Part of a small language model's weights.
Size: 11 layers, 4 heads of 64 (2 for keys and values), MLP 1024 SwiGLU, 42.1M parameters.
Architecture: RMSNorm before each block, rotary positions, no biases in attention or MLP, untied embeddings.
Training: a variant of Adam for these matrices, 346M tokens, 5283 steps.
Each number is 128 + 32 x the weight over the matrix's rms, rounded and kept within 0 to 255. Layers, rows and columns count from 0. Numbers have three digits each.

# layer 5 MLP down, 512x1024, rms 0.0201, rows 341-362, columns 768-895
130109091125102138112121140129157173139148121134156170122143090126133129136124105149140131065100138195091122123139093111198169184088164086135103144143128157118073151149085088162129147098155157106111115146156109104071182093117112055117170165192103148181174136154145196135118145121099118116187162139108075114165143110143171125157059139109106087127104086143132111122144121078155119182138
119191184141126111103154134157122129114103123085199171128157111101102099169131136152114116117135123102120092078186152169121137192172153103175133096131104108140182144176126205111119109166182176151091092097150137140139147138163140101137083122129100134161141117146158135097124093101059151147087138103099127128090081121122061107082110107160107124096156109208124083173156083106169131120136
071118100218150184079128134141142158182149067073087108073103143145114119132136155110165161000153055155117151089147127153064146096163122146140142188086112070145107105120129098124130153158138098056076102052177101146138092146108065138109188142083192064183158174163102142116140099104193141159125138133063154129117124101149127142178087083092167176130126095104183124159121138100164151135152
102083156135120172107125117181094167127177111119144103112093143131100063146212063148182123134189146134131175166097082146139108118096190119105151170139175126132210096116154144074117104143110145158116109153141170113110053116130134108099135186139160159174128184151127152121132120094140110180155164147074132134153083139103159115096119128096073087160135134202088102125125158152129132095177
078113097139126106096128120141102096137130178143144193136128126121067109096096105139134120171164111112104139107103100099150128110102151091144134089134113129131087138117152141148138131158055135170149130123152124084108129138160099102175112127079106159085095128121183152184158138139107099069124126160123170146157127114087143084075149155110171101119084142116088134200116102131101074121130
128182156165131087102109118100153144130121119159099174138139128109141122092092102111206174094129112077128142153102144089157181185095170077119154134158106092146171134105103164117119094060162147112142123113139098178150083147116123132163154134159158106089180134126070066190121219178134126054112099162122143130180201124117172108196105155110080124109087177170131096082135160110091131142188
109101141113179191082137115090142171112105182103142144073150194121173106164139142094055080111217151142176169129148048071094115128090126077151180137086099138127117138101130140119124125170118149128137160150148098130143125097115132097148107136165135150166168100155117139110161070129068103175187166113147125109093091150148165128053146090174133148166163152129113139109116193070158119145082
138112191172175150164153101130177068154114099139161112088169109142076137130099180172143103186114126060033066107147153146143129137129123088114104102100140109191121156116188099127136165126112117075176130102186121087093223135129114066095113142136124105114092065150148140153120171111091158095099092189127130153126105121120199066097066121137203172093129124155126162078136123149147154111173
140127132146205158125149137162148186136134173079202096099113181167087097110083125072120109112156124186094138162141093112099138065125133193122102098057108174129181115142134091177162150089119102120109132145124165129073156116137129157149081105081193115106031086110145165162080126138126130161172157183179147172070099097151116114138171096166124190182107197104107122093082111115078124123101
116096122070122121128109203092106173135151136128148128089126175162101181137055109141129116094104179118090096120141128073151155128141177099092167126148053153136111123083113111109098147141080140060178097167138072156119167156129150125156085151131126071057092172075138122178143100103115163108101081113093199146202173162189087181142132117147095128162146093091161145144121120158139148104129
131121159149100136193111091118151100114117130135095104146149058112093108118054147132161138118127110157146158155121152135109113121138143153118139162121164164072130080132169099073115123075112131075136129130118190126105091132134184133109095135094091097125164208086129101101163137138099191138161152061107159176126186120165151136127129134118125151108142134140187108127097147090125168083107
106074196132180145144102142086113088206090137157096114147108120118128124168073122226078119093093106087085029144113166121145147075119077163040132075140102084098215147096137091125181137063116089077153093133142166117094158134175146157133127080089149110135166209109113076205130145106133138118075113095175109106170160158089088132147129109172099178171111100132089184185134100112093126164147
100089144124121174093082156142155140149126076151081089108101148111180065114153145088162186177169043083165107109136171126074165164146110154168127185107155138137091155154152132131099169167178102091153137123090103137141094126157117159086140160167126115075126094175072078111111154101107163101127159110188167102078159167158174103139093151154164162142187231131135092091141120080163215134100
128109161080178139105126119138092142143137135091157131165098072123103152121132142165138138137120125162097137108154179122137133082092112145136138114128116109149127097127147164104103126142113109121085143116144126116108122153154186126109127062148140150189131070109096124118089118151089167099109152168119176161122091109158096059057119190064069147127122206137116114141098105102120067083139
138171117131172105098154124129137124175119131128190148106203136066138124107096139052076120175189088151210102149120109092153139112129122082094096165104193137064099099099170085147128094142145205096151155159094159126139075181101070107083104157154107138119164193129163169130160158088173096129151102131165176101119116161118149071150117135142164152106123136100110105161143053084163133118131
135144104099126209088182128110144153131113173130081152134109115134120148143112133190174135118130113180085122114092088090084119150075154120126072124080151155084114138080100162136166084128133162126098115145129104101155172138115139144112117116124096163174106133136077090161077120090164048143140114132105183155136093099122122113078118101097153101145103137101124174127123112187125123139182
150175170131095094139079102167082130109094120075158132105140165098104137102093115090144130129043152074096100165116178198144142077134094146145195142124136124154142149105156158115118086148133103041121120122085099085072093081120143154110123160122206161064151167011080102096159161098150134109162139123154052089140142135065158145153138072068106145117087108135136173101169123113185124095147
141132173086123106137147169206158141169133100128165060188146083052128143087171150115072122133094135125105145119123101142175082192111122111106112097127083125106106153120165134118145175131142160140114160093129117055133131195089174172097111116081111093105116169097125134047147096141147109163194152071134084174164135112156184207122127114104163161126112106141120137058060126088143116118168
030101165123117160123125118177127184153192152153145076118167136112128127164130073139131133148106159183181109136133124162100108142119066169119151118140113077169110194116089144169168118105088128116129063155180196114135160083073110106205071127128149182139182117156179151095162122115161090157127162119143138136076170146199118185189172145100128147151092145113134124155146156105154122101129
135160199141154069086170067162137153171093195148116098084138165132081069107182146183148105152116122083090094126197066116163085114152164115129125149133112150105082141181136144131058125138167126088140097146126100179132167054145166183066173129121100138122142049063163117098159121072135073201145107122117153135062135161125078121213116119141163125118154127101114145040141032160075066147163
146098130175127133146137101173177167141157166168147057134116152075108100141109162217136128119118054055131157105116144141157100158114147139214136097144134124119123168132124094103162125112090155128095191111129175106116123112151186095086089140077123168134132129147149140117180142122060135112100110124097109147106117155143123073116111098098091188188127093182162136140109147103143160141172
165129158170081107135146113167128142147134172150114103088157129131094153110155170074175143174175103145056154138157135177132051170097135135110111201159176130100119102106162090091103153168128133166141164144112131165115119087126088144090154106096154164146082084132093133118116103153145094163070118162102162156078175134076127086113067132092086168124083112172102117166150161133100171099133